Weights of a small transformer language model: a variant of Muon for these matrices, 198M tokens.
Each number is 128 + 32 x the weight over its row's rms, rounded and kept within 0 to 255. Layers, rows and columns count from 0. The size above them is the row's rms in percent of the matrix's.

# layer 5 MLP up, 768x192, rms 0.0786, rows 550-649, columns 160-191
size [107  99 102 101  99  97  89  97 103 103 104  99  97  97  99  94  96  96 107  95  91  93  98  99  98  94  95  97 103 100  92 102 104 109 108  93  93 108  98 107 103 104  92 123  99  91  92  99 105 100 103  97 110  99  93  98  92  99  99  99 100  90 105 101 106  98 102  89  95 101  94 101  90 111  98  99  97 100  98 101 100 104  97  99  92 102  95 102  97  96  99  97  97 100  98  99  89  97 116 102]
[[144  99 147  81 137 130  93 115 118  76 127  67 145  83 107 133 109  96 141 177 138 136 165  92 150 160 150  88 177 127 123  61]
 [145  87  98 151  59 100 135 120 104 145 127  76 153 135  74  63 105 104  62 112 144 160 138 119 141 124 172 125  67 122 128 131]
 [152 192 140 110 101 101 124 115 155 150 135  85 111 126  86 187 127 155  53  62 167  82 135  94 172 181 142 171  76  88 178 157]
 [159 142 102 130 190  85 125 118 107 124  96 118 151 160 103 132 105  50 103  97 138 125 143  95 144 144 119  91  82  91 163  83]
 [146  48 108 135 147 135 127 171 138 162 172 147 163  98  93  76 108 136 140 123 155 152 122 150 122 103 179  91  95 124 180 109]
 [126 130  94 131 101 115 105 108 134 101 136 129 132 156 133 162  90 138 129 117 141  82 129 114 185 119 195 181 140 108 101 119]
 [136 171 143 113 140  87 192 140 134  65 140 119 174 227 122 190 150 122 128  94 104 155 105  74  63 114 137 127 120 169 101 129]
 [125  86 146  96 148 149 169 152 176  94  78  85 115 146 100 124 133 196 135 116 111 151 143  88 152 133 151 180 175 142 117 137]
 [162 129 159 174 119 161  68 138 135  92 145 129 101  88 114  74  75 133 152  93 136 111  92 118 147 121 158  69 111  87 123 115]
 [129 123 143  84  82 141 198 136 115 168 161 132 124 168  96  81 145  99 149  95  89 135 113 149 106 143 157 142 129  90 136 194]
 [114 137 112 129 149 114 153 137  81 156 136  97  63 109 121 139 107  89 142 141 154 157 141  59 137 135  90 166 129 102 122 124]
 [117 127 134 129 113 163 153 116  96 153  79 115 137 127  96 166 161  71 154  64  86 152 155 154 162 125 114 135 158 165 107 150]
 [ 96 168 185  84  61 138  85 149 155 122 161 137  79 114 145 134 124 158 110 176 128 110 127 105 143 111 145 143 137 178 106 118]
 [104 255 148 114 109 122 105 105  66 163 111  65 112  88 139 119 165 165  51 184 168 141 120 194  99  62 159 102 163 142 169 158]
 [136 138 110 162 117 168 143 150 113 140 118 143 147 113  99 152 153 170 144 122 211 187 133  93 135 149  97 126  95 174 119 191]
 [125  45 153 159 133 146 118 120 168  71 141  88 203 166 100 161 186 127 127  46 142  88  89 170 163  87 145  93 105 110 156 156]
 [129 163 100 112  97 140 140 119 132 165  86 130 163 126 110 111 118 126 106 128 139 184 114 178 162 174 161 111  65 111 102 178]
 [ 91 112 128 170  87 102 140 119 130 145 109 152 154 167 136 140 151 132 155 135 177 130 136 156  87 100 126 115 159  78 103 146]
 [134 104 124 105 178 153 190 135 136 193 151 185 163  69 151 102 152 138  94 190 145 136 128 131 121 124 153  95 125 114 159  87]
 [122 158 103 149 142 124 124 106  90 125  76 171 111 150  76 101  97 184 106 111 113 123 120 165  85  74 155 130 134 118  61  99]
 [166 143 183 114 103 121 103 126  84 132 147 168 102 146  88 127  99  74 120  94 110 105 103 156 170 131  99 148  97 147 101 184]
 [ 43 176 131 117 132 131 175  83 152 120 102 134 198 100  73 167 186 156 137  89 156 117  79 137  96 118 152 123 101 192 108 142]
 [163 138 129 109 162 125 127 148 126 104 123 114 153  73 153 178 125 184 104 174 141 113 130 143 125 158 147  93 166  80 156 122]
 [132  89 120 106  57 122 102 113 171 103 155 191 159 100  96 125 122 110 111 173 108 112  95 148 174 172 172 122  72 143  91 128]
 [113 129 141 106  55  95 164 127 133 107 139 198  77 144 113 133 152 148 101 171 108 143 124  73 134 155 137 163 132 134  70 147]
 [141 109 121  86  52 174 206  67 120 111 123  98 170 121 157  71 130 151 153 138 105 162  70  40  80  64 170 146 139 151 124 149]
 [ 98 186 118 145 114 115 155 174 151 113 176  59 119 121 122  86 149 105 100 149 134 155 145  97 135  92 137 218 153 164 121  93]
 [153 134  93 199 166 133 130  69 162 100 126 146 107 139 157 131 129 139 112 110 102 136 199 157  80 154 107 160 120 112 107 181]
 [105 131 126 119 158 172 123 113 100 133 108 143  88 150 115 144  90 135  94 135 146  82 114  95 180 163  83 135  84 157 103 142]
 [145  52 118 172 145 106 113 145 100 150  80 126  76 127  82  89 128 160  85  74  78 109 119 114 159 155 136 118 186 154 143 102]
 [127 109  88 171 151 123 139 140  96 131 140 129 115 147 141 148 143 151 112 115  79  86 146 150 141 114 138 158 130 125 183 140]
 [ 79 184 167 127 148 127  69 101 216 151  77 157  95 193 158 113 177  94 104 138  87 127  95 124 208  79 168  64 142 133  99  89]
 [ 90 113 104 117  97 116 157 142 112 160 132 115 113 134 157 119 124 203 137 134 138 142  94 152 171 111  73 159 166 114 121 102]
 [115 136 122 151 135 156 119 111 154 163 147 129  96  75  76 116  78 133 107  86 140 114 125 184  85 155 158 149  87 185 113 158]
 [ 94 121 118 148 121  79 159 121  85  97 142 136 134 125 105 201 115 158 120 162 166 111 152 104 101 188 162 115 169  83  84 114]
 [127 140 125 148 150  91 110 134 128 104 144 108 110 169 111 134 113 153  80 158 205 182  97 167 121 198  99 110 107 179 121 158]
 [108 155 195 153  95 126 135 204 151 129 127 157 104 141 107 125 129 131 102  70 213 122 116 117 140  82 161 194  77  75 151 141]
 [128 132  57  92 142  56  82 136  84 106 174 141 126 147 112 181 142  68 132 154 162 113  77 130 132 135 129 117 145 140 123 143]
 [139 125 198 133 106 109 116 157 129 126 182 121 111 126 119 150 131  78 100 117  76 125  53  98  70 135 184 133 169 138 152 133]
 [ 88 138 110  73 136 106 137 100 141 103 168 149 166 130 120 158 171 102 152 140 155 120 104 112 105 140 115 122 138 153 155 109]
 [ 96 157 151 208 117 100 137  96 108  75 173 201  43  99  65 114  62 145 146 130 126 168  97 158 124 114  66 125  82 148 125 139]
 [155 167 121 146 151 114  88 149 149 197 170 101 112 116 103  89  97 155 120 127 104 116 208 122  74 144 195 119 140 111 102 130]
 [129 129 117 162 134  98  96 143  97 103 143  87 164 136  86 167 105 117  99 143 151 158 134 110 154 132 130 151 125  89 170  94]
 [125 160  84 118 163  68 120 130 114 136 131 130 139 138 119 170 161 147 117 145  99 157 128 108  91 146 120 158 164 119 123 179]
 [118 138 116 143 142  65 115 136  48 112 111 111  92 177 114 133 165 147 121 128 108 175 111 121 185 137 173  89 136  51 114 109]
 [ 92  91 162 107 111 106 113  68 128  93  86 101  92 186  65 170 182  94 136 139 146 198 123 144  71 118 174 149 159 105  83 137]
 [146 105 178 130 202 160 117  89 173 173 118 120 168 143  66 171 123 119 165 108 158 117 144 132 178 177 116 144 142 200 130 131]
 [141 142 111 156  97 148  69 108  83 109 138  91 103 130 199 182 186 147 147 115 116 120 128 109 112 134 142  86  87  78 180  84]
 [ 65 113 135 143 120 128 125 110 139 207 151 182 111 204 114 163 111 170 154 190 127 133 163 164 105 119 123 124  92 178 151 132]
 [141 178 141 127 135 193 142 147 172 176 110 127 119 123  75 121 146 155  70 119 138 132 141 129 136  90 146 122 148 133  72  93]
 [107 178  91 100 111 119 106  84 112 156 134 117 123 120  86 136 143 176  92 124  84  91 117 147 162 102  77 137 131 153 138  57]
 [126  89 164 149  58 104 116  90 114 142 123 154 167 121  87 160 159 180 105  99 129 140  88 120  86 132 114 108  98 172 162 104]
 [154 124 136 160 112 151 123  72 138  67 171 184 167 156 135 170 101  50 115  96 133 101 128  96 115 135  90 129  82 145 114 144]
 [175 116 116  83 144 113  81 142  85 140  57 160 197 130 109 183 202 114  86  80  76 124  97 129 154 100 127 123 171 141 102 102]
 [139 127 116 164 140 136 136 157  93  70  97 129 112  84  96 107 126 127 149 134 151 136  85 114 120 146 176 134 175 151 153 113]
 [ 89 131 142 154  55 137 123  96 119  86  95 129 113 123 107 102 148 142  57 172 128 202 128 133 108 110 166  97 195 120 153 124]
 [147 131 182 155 179 156  83 106 143 117 122  91 179 164  66 110 132 104 121  90 179 132  69 111 105 119 134 150 170 161  99 167]
 [111 134 129 151 124 172 182 152 113 152 113 159 163  97 150 138 102 120 101 120 153 152 126 144 147 158 144 141 172 152 135 105]
 [ 82 157  81 102 128 161  76 132 113  72 134 123 138 131 105 155 164 112 147 126 110 100  79 170 107 189 180 123 197 115 163 123]
 [123  95 190  67 146 124 130  97 143 199 134  82 144 107 151 120 157 105 113  83 123 125  91 141  94 161 200 107 182 107 126  98]
 [142 179 127 145 181 138 103 129 138 150 168 140  74 186 117 183  82 109  78 110 155 130 131 118 119 113 188 121 139  95 147 104]
 [ 96 166 114 156  77 113 147  90 153 137 158 137 116  65  77 144 118 106  54 142 157 128 118 135 120 143 166 148 104 126  87 163]
 [125 124  94 107 109 151 141 105 104 107 107 144 126 112 108 115  83 122 116 141 169  79 174 134 136 166 151  85 151 131 186  77]
 [130  83 167 128 151 131  82 130 102  89 107 132 102  94 100  88 180 135 128 159  97 129 149  78 165 173  87 151 192 146 178  83]
 [ 96 121 115 155 147 129 127 131 164 182  98 107 114 167  97 121 158 126 107 145 193  99 154 176  54 111 111 137 156 108 162 152]
 [130 118  94 135 124 147 153 103  89 124 136 111 128 175 141 166 144 136 122 172 111 175 134 107 165 112 171 122 105 156 135 133]
 [158 163 131 130 186  71 123 148 115 126 126 156 120 125 122  89 104 120  82 155 140 170 135 165 125 151 109 178 131 183 173 141]
 [103 124 115 164  99 123 133 123  66 162  91 131 114 132 111 145 145 119  88  66 122 122 127  62 123 112 147 191 160  73 176  72]
 [101 140  53  80 121 182 139  68  79 106 113  85 151 179 136  96 151 115  92 124 175 150 100 141 126  90 140 170 122  74 111 124]
 [112 127  88 144 153  69  70 159 156 152 118 177 125  89 131  83 125 112  80 157 160 113  65 100 105 145 112 144 119 152 122 172]
 [127 154  38 114 154 127 164 140 104 118 103 231 135  97 124  62 116 132 105 156 166 106  82 158 109 127 101 147  81 125 102 115]
 [180 122  96 148 159 112  82 121 158 152 179  90 149  68  82 100 129 121  83  80  94 155  99  96 132 184 118 149 144 131 123 133]
 [143 155  98  84 141  95 107 133 137 165 128 141 148 134 119 170 100  95  90 107 101 142 100 117 125  87 128  97 106 152 143 115]
 [112 123 161 138  93 125  89 143 132 129 112 120  93 201 117 155 136 176 135 102 206 163 131  85 188 101 161 152 176 187 160 175]
 [132 158  77 120 101  91  99  99  63 143 115 121 197 146 124 120 138 113 119 206  75 158 206  91 172 150 116 203 129 136  70 141]
 [162 130  91 146 135 116 150 132 114 101 110 113 189 110  54 128 148 187  92 120 157 117  82 143 105  80 148 180  94 107 154 110]
 [192 130  70 127 146 127 120  70 167 180 146  80 163 191 118 165 142  95 137 115 137 114 112 162 127 179 136 191 130 161 110 120]
 [146 130 128 185  98  86  90 107 180 133 121  73  98  98  67 105 101 161 111 149 135 186 142 105 122 149 118 117 109 124 181 161]
 [ 72 147  98 127 193 142 145 103 175 139 111 145  92 104 130 139 154 165 109 107 118 114  95 114 153 105 167 121 106  58 117 157]
 [139 109 115 112  75 108 163 124 167 169 137 130 139 142 148 121 141 124 150 138 173 130 111 123 113 150  82  77 142 160 176 131]
 [163 147  92 200 117 118 102  89 130 148  92 136  71 157  72 111 141 150 167 185 159 136 131 118 124 104  98  65 128 153 191 105]
 [103  87 108 111 115 137 107 117 115  86  80 172 108 169 158 117 107 131  89 104  57  55 123 113 136 138 152  72 134 139 163 162]
 [ 74 129 154 131 149  94 142 146 176 175 112 142 144 108 139 131 174  48 130 102 135 175 128 125 147 118 100  68 166 136 123 137]
 [ 96 135 156 131 125 174  90 121 129 114 130  80  72 117 131  72 144 148 114 140 117 119  95 134  74 135 104 133 126 203  98 101]
 [167 159  79 156  90 121 108 133 112  90 147  46 115 162 128 151 128 192 147 143 154 108 130  98 123 183  74 156 135 139 107 161]
 [ 52 166 137 116 145 134 158 151 121 198 152 120  59 164 137 103 181 149 116 140 120 104 157 144 151 129 113 177  67 167 134 147]
 [ 93 115 190 153  44  71 208 131 159 140 112 125 145 101 110 123  83 172 116 100 156 171 183 161  83 156 146 143 121  87 136 118]
 [ 99 136 160 118 115 114 178 167 127 132 116 171 115 153 189 132 108  60 128 115 120 122  55 143 179 114 167 100  98 125 145 170]
 [125 104  85 138 161  83 141 121 124 150  44 134 103 102 136 132 198 117 102 109 119  84 135 140 143 147 104 167 120 218 137 138]
 [117 115  94 136  93 113  95 117 103 196  46 148 130 159  96 158 136 156 114 125 121 103 191 169  72 214 138 127  98 139 150 114]
 [156 128 125 130  92 145  98 126 111 114  63  74 113  95  51 145 112 108 154 118 189 138 143 114 135  93  77 120 122  89 144 142]
 [143 131 118 168  91 125 148 161 162 113  98 120 149 156 137  86 195  74  90 110 101  84 159 192 196 136 143  72 104 128 104 149]
 [130 126 165 155 112 137 139 113 151 144 151 100  97 101 170 156  94 132 119 102 122 199 104 148 118 109 125 176 132 139 149 102]
 [123 136 167 126 168 118 163 109 148  44  95 141 127 154 142 105 167 186 104 124 168 176 108  80 121 168 183 130 160 131 124 163]
 [ 93 108 140 135 161 155  71  85 117 145 118 117 102 131 133 128  97  32 117 135 133 137 123 108  99 127 145 142  90  83 108 182]
 [164 135  96 129 129 107 153  77 124  86 121 100 112 140 147  77 141 119  98 111 155 148 157  85 114 153 148 118 156  82 182  70]
 [134 134 111 132 112 116 103 180 166  88 134 144 156 136 102 102 158 123  89 151 117  86 105 147 118 171 162 168  79  90 120 149]
 [151 167  87 139 104 158 122 119 134 118 140 119 160 121 108 134 144  96 115 115 182 109 110 162  93  93 148  93 185 107 178 149]
 [120 106 101 198 158 107 116 144 108 177  90 122 121 176  77 122 179 117 122  96 152 138 124  77 141  83 110  97 162 128 167  91]
 [171  68 130 139 107 162 130 131  99 113 128 121 129 145 152 131 148 134 111 146 164 140 100 115 150 107  60 131 150 128 127 117]]
# layer 5 MLP down (transposed), 768x192, rms 0.0458, rows 550-649, columns 160-191
size [ 95 111  97  96 100 106 109  93  96 101 104  93 101  94 102  88 107  95 104  96  97  92  96 100  96  92  98 100  95 102  98  96  98 108 103 100 100 107  97 118  98 104  95 138 107 102  93 101 104 100 108  97 104  96  93  94  93 105 106 103  94  98  98  97 103  93 111  97 105 101  91 101  86 107  98 100  96 102 100  99 101 103  93  97  97  94  94 101 103  99 100  97  95  98  99 107  90 106 109 105]
[[ 94  92 101 152  79 152 153  98 204 127 123 112 172 210 107 157 189 139 156 180 160  59 156 148 142 166  68  93 135 105  71 101]
 [134 112 143 110  93 126 142 134 158  79 118 162  94 162 140 200 131 148 167 174 168 125 214  98 143 116 111  98 160 156 141 119]
 [137 106 129 129 124 165  71 131 177 111 125 204 143 195 139 103 113 158 107 136  84 109 117 135 104  68 155 164 152 142 115 114]
 [131 108 158 155 153 175 128  57  98  87  92 156 174 167 119 111 135 175  83 208 106 115 110 152 172 107 100 123 105 163 122 141]
 [ 74 101 135 148 113 170  92  99  81 129 122 164  78  78 157 152  73  73 123 127 177 126 186 121 118 120  93  69 162 199 161 104]
 [143  85 122 136 169 199 142 138  87 144 111 122  86 125  77 152 171 162 120 107  92 106 164 116  64 112 146 139 139 145  91  79]
 [121 143 100 130 138 117 114 126 184  93 124 113  92 139 132 131 139 155 121 150 130 166 104 185 136  92 158 112 137 140 158 170]
 [150 142  96 148 148 141  95 132 139 143 113 151 204 111 134 123 176 125 110 135 127  87 187  97  95 153  89  83  65 151 196 129]
 [155 128 116 129 163 145  71 117  70  73 110 100  52 142 179 111 117  95 138 180 140 181  92  69 117  86 103 116 127 118 105 171]
 [ 72 126 179 129  64 158 169 149 108 129 121  67 159  77 153 181  80 106 130  69 247 154 119 149 147 164 131 127 132  96  90 123]
 [138 136 145  98 169 151 148 122 153 226  62  71 100 122 177  64 180 111 100 122 103 138  95 164 115  80 103  65 100 123 215 115]
 [113 162 138 116 138  74 111 162 125  93 121 157 104  83 147 109 123 166 122 132  86 154  68 142 125 191  90 127  90 133 101 220]
 [147 133  92 132 129  86 189 157  89 141 139 127  97 100 138 130 127 149  51 165 106 111 142 119 142 144 121 170 161 121 124 137]
 [159 160 126 102 137 119 126 128 161 109 158 101 184 159  94  94 129 135 152 126 113 137 144 146  96 121 112  90 109 180 150 123]
 [140 162 181 132  41 113 140 165 137 175 103 157 126 115  71 143  93 150 128  95 130  96 128  91  90 107 141 157 152 156 132 115]
 [161 158 148 128 126 138 111 143 140 151 163 151  66 180 130 169 128 101 154 118 152 124 140 151 101 131 163 119 133 166 155 140]
 [135 107 134  83 141 139 119 108 100 141 142  60 117 161 137 152  78 162 129  85 159 115 124 180 162 115 158 182 123 124 119  78]
 [103 129 146 143 139  94 175 120 138 150 178 112 129 181 158 107 139 193 134 103 130 109 139 137 111 154 146 161 100 127 163  85]
 [121 118 133 143 134 233 170 121 149 139 137 193 101 169  97 175 155 154  99 108 102 140 140 106 116 118 138 130  86 103 127 121]
 [169 148 111 112 151 130 131 112 136 150 148 130 145 105 156  99 117 106  79 101 165 190 105  99 141 138 131  98 142  98 122 115]
 [ 84 103 112 102 107  93 137 161 127 157 153  88  49 129 109  67 103 125 144 180 138 107 116  95 125 137 111 173  90  82  89 109]
 [120 133 100  92 131 102 130 116 136  43 109 152  98 104 157  84 147 114  80 143 116 163 156 171 118 131 101 162  66  68 179 128]
 [128 128 168 159 138 115 107 166 135 109  94 121 107 113 106 179  78  79 109 129 115  77 166 106 176 157 145  89  92  65 151 109]
 [135 122 128 124 123  98 145 153 133 123 149 152 150 125 170  79 125 144  46 130 169 197 129 139 103 153 166 132 228 125  94 184]
 [132 179 177  95 158 164 123 124 137 134 124 154 177 108 105 133 111  85 109 171 163 204 131 116 118 161 161 115 141 143 170 135]
 [126 123 129 153 111 123 174  90  50 152 193  83  59 110 121 160 153  59 134 105 101 173 108 129 125 122 128 110 125 146  87 114]
 [157 163 208  83  68  93 139 142  99  69 120 109 150 154  87 133  98 151 102 162 148 184  91 154 128  81 180 116 105 107  77 139]
 [178  88 165 168 110 125 159 162 159  82 176 127 126 112 167 144 171 131 139 143 117 111 135 109 117 112 114  83  83 151 143 121]
 [176 163 142 153 153 109 106  94 175 184 155 171  81 110 162  92  77 145 159 129  87 156 141  92 121  93 102 137  79 163 131 142]
 [ 82 161 122 107 132 143 153 143 138  88 106 102 151 190  82  63 144 163 175 130  69 105 166 185 161  99  85 149 141 180 147  83]
 [177  97 143 140 126 160 130 106  91 115 111 183 126 135 128 128 106  56 147  99 104 143 152  98 146  81  80 113 148 158 146  88]
 [135  98 118 116 126 177 195 148  92 130 124 155 120  91 137 114 207 132 184 113 176 143 112 161 115  87 160 122 120 122  68 160]
 [124 140  98  97 187 200  70 110  93 120 102  73  67 120 115 134  71 148 199 148  96 147 139  83 101 163 143 137 163 143 166 122]
 [125 178 112 186 166 105 169  77 159 120 106 149 137  65 120 149 134 103 176 138  89 132 137 171 101 161 137 164  69 162 161 161]
 [131 133 147  65 137 130  83 126 155 112 118 121 125 114  95  91 107 177 149 147 159 125 157 113  94 124 148 182 105  95 136 121]
 [ 88 101 128  81 177  96  98 116 111 147 113 138 126  79  86  53 155 151  82 104 183 161  72  93 119 106  63  79 114 106 119 112]
 [ 50 118 133 137 128 162  76 103 173 151 152 142  74 118 133 134 153 113 109 141 124  82 171 145 163 145 140 174 132 121  78 161]
 [ 72  90 182  97 128 112 109 113  61 154  56 134 180 131 126 108 148  67 195  41 111 130 116 214 112  86 144 115 115 123  81 102]
 [108 133  98 134 170 117 133 115 134 120 108 114 144 105 127 141 129 131  87  68  67  65  99 104 131 138 108 147  91 110 140 194]
 [119  56 146 115 152 111 191 156 117 122 134 161 164 134 147  88 158  84 173 148 110  84 122 117 105  62 121 166 172 128  75 172]
 [174 152 122  81  96 100 144  85  50 138 103 168 102 140 160 137 155 133 132  66 111 138 114  87  56 185 128 103 115  84  90 126]
 [107 127 108 106 139  88 121 136  83  79 163 115 158 125 134 174  61 148 130 124  89 170 189 125 152 114 150 194 156 105 152  74]
 [135 133 144 121 108  95 116  97 174  91  99 110 172 114 137 160 165 111  67 130 118  98 104 167 131 138 128  59 139 139 109 110]
 [122 137 131 118 140 104 123 145 112 123 115  93 109 178 122 134 141 156 138 134 111 115 142  90  77 110 115 167 188 117  95 143]
 [165  61 143 130 103 117 108  93 154 124 116 119  52 144 145 108 174 127 116 158 127 113 132 128 142 121  65 102 132 126 142 124]
 [105  99 143 115 122 178 127 163 103 199 105 132  59 174 129 166 106 158 112 113 137 115 140 142 112 123 161 124 184 137 188 135]
 [190 114 169 156 123 158 125 151 156 177 128 171  93  99 136  63 175 100 168 107 100 107 177 154 152  88 106 144 109  75 108 112]
 [ 84 152 142 123 122 114 134 130  89 102 182 183 127 128 134 131 114 148 100 152 163 120 151  61 118 121 133 184 139 135 136  84]
 [132  81 147  74 146 137 140 120 186 101  98  73 127  63 135  75 132 142 135 113 215 165 125 196  92 118  97 189 104 102 135  78]
 [255 131 133 127  85 155 169 106 138 133  80 161 142 140 129 132 203 101 110 178 125 139 203 138 135 108 177  74  93 136  98 152]
 [ 85  87 130 202 146 145  94 192 147 109 125 116 115 105  40  67 185 135 180 109 156 144 117 166  80 204 182 104  85 127 151 143]
 [146 177 124 120  94 141 147  95  97 149 185  89 180  87  79 173 119  95 115 113 140 116 141 156 111  86 206 121  84 188 119 153]
 [105 137 122 129 130  99 103 109  97 128 123 164 100  92 109 105 204 141 116 168 164  88 132 130 110 141 170 181 142 161 137 162]
 [140 155 142 153 149  91 123 113 154  66 164 123  65  93  96 125 141 131 109 121 115 163 137  69 133  60  74  87 170 146 110 142]
 [144 118 128 128 133 116 109 168  85 121 175 126 173 143 117  47 131 125 126 112  76 122 141 188 125 173 105 146 153 144 153 126]
 [117 154  93 168  74 156  55 136 145 137 192 175 169 137 103 137 143 121 171  88 140 123 139 145  89 128 132 197  67  92  81 114]
 [ 94 128 130  98 107  65 122 137 103  65 142  88  88 188 140 129 144 117 184  90 122 154 105  95 201 149 186 183 165  85 147 186]
 [ 89  98 199  77 147 104 114 142  97  83 161 146 107 144 159  87 122 106 129 181  90  48 153 135 165 143  80  69 126 113 112  90]
 [148  97 148 192 155 123 165 102 119 126 124 137 102 145 101 142 123 115 131 129 130 123 163 146 142  76  94  94 104 114 115 178]
 [168 135  53 123  88 146 174  91 128 118 168 155 128  89 133 114 180 146 130  72 134  74 145 114  66 176 101  91 115 117 146 134]
 [121 121 109 198 124 114 151  98 118 149 146 119  61  75 127 115 122 170  80 123 129 165 172 136 146 175  86 129 153 152 146 105]
 [109 113 161 130 136 125 105 234  86 158 111 167 134 106 139 110 118 112 124 170 150 202 141  94 143 107  97 128 164 153 152 107]
 [164 117 142 136 147  96 139 180  91 187 104 120 108 128 135  80 116 109 148  97 165 156 190 120 117  99 155 108 166 105 151 140]
 [137 187 118 129 197 114 161  85 198 149 138 115 129 116  89 125 126 132 109 129 198 142  78  86  91 129  99 113 103  67 125  90]
 [107 142 134 107 182 140 101 146 102  72  92 181 123 121 135 124 170 170  95  63 114  58 131 122 152 132  80  88 106 181 126  86]
 [133 171 132 106 129 118 119 113 185 105 135 159 149 124 113 174  76 154 118 103 127 131 148 167 204  97 165 194  82 145  96 191]
 [ 72 106 128 139 119 160  29  55 138 117 147 180 160 125 143  84  93 132 135  89 103 122  97 174 117 166 176 143 145 188  93  73]
 [114 106 194  84 129 109  79 117 194 103  99 156 149 111 165 154 134  86 150 142 188 149 185 110 146 144 121 140 142 117 113 140]
 [108  42 159 107 183 157 185 153 116 137 151 129 167 168  95 170 182 154 117 173 122 140 160 113 110 121 165 159 122  97 161 118]
 [178  88  93  72 143 131 135  93 185 136 139  46  93  92 149 158  87 125 132 129 130 117 130 109 153  74 109 170 142 134  99 113]
 [124 102 184 151  72 164 153  83  97 137 136 157 163 142  79 166 117  77 164 124 138 152 172  86 129 111 111 158 132 131 143  87]
 [172  91 118  81 135 158  85 102 141 140 113 156 108 113  79 145  74 110  94  97 147 117 131 100 143 146 108 129 111 131 125 128]
 [ 96 117 142 104 135 133 167 120 131 119 124  93 113  88  95 127 144 177  56 129 153 125 130  98  91 125 179 149 160 122 170  77]
 [119 154 126 156 167 128 103 109 117 174 148 114 145  99 181 152 134  60 158 118  70 144  81 122  54 190 118 115  99 137 146 148]
 [153 124 157 132  99  93 106  90 145 121 143  88 119 155 169  38 149 153 121 133 149  88 179 156 157 166 145 158  77 121  79  79]
 [135 129 120 114 136 119 195  91 131  47 170 116 168  83 164 172 131  89 105 108 121  82 134  78 168 150  84  96 188  87  98 153]
 [ 51  94 161 127 180 159 134  99 134 105 155 127 114  81 122 152  89 152 112  82  63 108  98 130 109  95 118 125 129 138 121 162]
 [103 140 113 130  88 161 142  89 197 105 116 139 114 167 139 172 139 103 163 182  81  91 155 110 128 128  59 123 103 164 104  84]
 [146  81 183 161 111 143 195 144 147 126  92 114 128 182 126 187 142 155  97 103 160 103 150 111  76  31 120 133 127 165 108 125]
 [138 128 127 117 116 128 106 103 112 149 114 121  99 165 131  74 122  93 124 157 141  74 139 178 207 126 124  93  88  99 181 117]
 [ 97 104 166 130 149 141 193 171 146 157 175 105 136 113 148  98 150 169  93  99 115 142 100 155 146 138  95  88 103 153 126 142]
 [160 134 152 100 116 146 140 116  81 104 147 124 133 117 130  66 146 139 157 201 125 142 106 135 120 104  92  82  97 115  84 160]
 [106 154  87 226 123  44 111 122 222 145 126 146 104 179 124 171 118 149 162 165 170 137  73 175 153 131 107 136 197 135  95  87]
 [190 141 164 122 140 112 191 142 175  94 163 125 191 196 109 182 112 145 123 121  70 142 117 110 121 121  80 137 118 124  86 201]
 [ 92 174 181  99 174 138 129 149  89 164 123 227 150 113 135 133 166 122  98  78 123 131 135 125 169 116 109 127 153 108 135  31]
 [190 146 134 216 122 147 125 143  81 105 107 128 123 136 117 183 147 144  77 130 127 123 104  80 130  77 151 170 141 150 148 125]
 [142  98 118  45 144  74 123 144 120 106 119  82 164 213 110 117 175 135  88 164 121 148 107 100 136 136 142 125 132  76 114 125]
 [ 85 163 147  79  94 139 100 172 127  82 153 136  93 143 136  96 127 137 147 108 128 108 115 114 136  99 180 122 152 125 120 133]
 [121 112 132  88 109  78 157 133 152 121 127 106 125 165  67 127 118 157  89 111 128 132 106  99  98 103 123 127  81 107 168 131]
 [ 96 155 180 157 180  85 133 124  77 152 162 141 100 137 119 121 135 137  90 111 183  87 134 108 148 140 175 158 136  86 116 155]
 [136 159 173 161 137 136 165 155 194 164 125 139 128 137 143 109 120 115 211 151 157 137 115 166  80 110 146 154 143  84  91  81]
 [105  88 160  71 166 136 112 119 128  40  76  92 139 158 164 114  95 147 187 171 143 117  67 106 114 198 108 111 106 133 195 143]
 [111 103 134 136 127 103 131 131 129 180 154 107  95 114 103 117 115 155 124 101 177 120 143  96 116 132 184  63 124 111  47 136]
 [105 114 101 122 106 126 137 157  84 149  83 109 129 126 105 135 131 128 212 115 146 139 151 189 114 124  67 119 175 121  86 121]
 [143  92 148 157 165 131 109 163 109 125 185 121 115 125 142 140 105 132 144 133 116 127 147 173 110 139 153 148 119 115  69  81]
 [134 150  81 138  80 144 112  99 117 140 148  85 126  94 149 141  55  99  95 102 170 126 127 131 163  82 113 152 119 100 120 118]
 [134  58 123 121 128 189 129 121 174 144  62  92 149 119 125 117  92  98 149 126 155 139 148 149  88 164  98 142  92 100 127 112]
 [130 110 117 111 101 138 115 128 151 137  97 151  75 117 107 129 123 138 122 183 230 161 104 182 127 125 126 105 105 142 108  96]
 [183 128 202 179 140 123  91 115 115 167 173 120 134 116 149 161  85 133 167 109 188 144 162 135 117 187 124 141 152 150  86 133]
 [ 90 106 124  60 101  92 118 183 151 152 126 160 117 122 159 169 103 102 164 123  59 131 105 121 154 140 155  70 108  72 115 254]]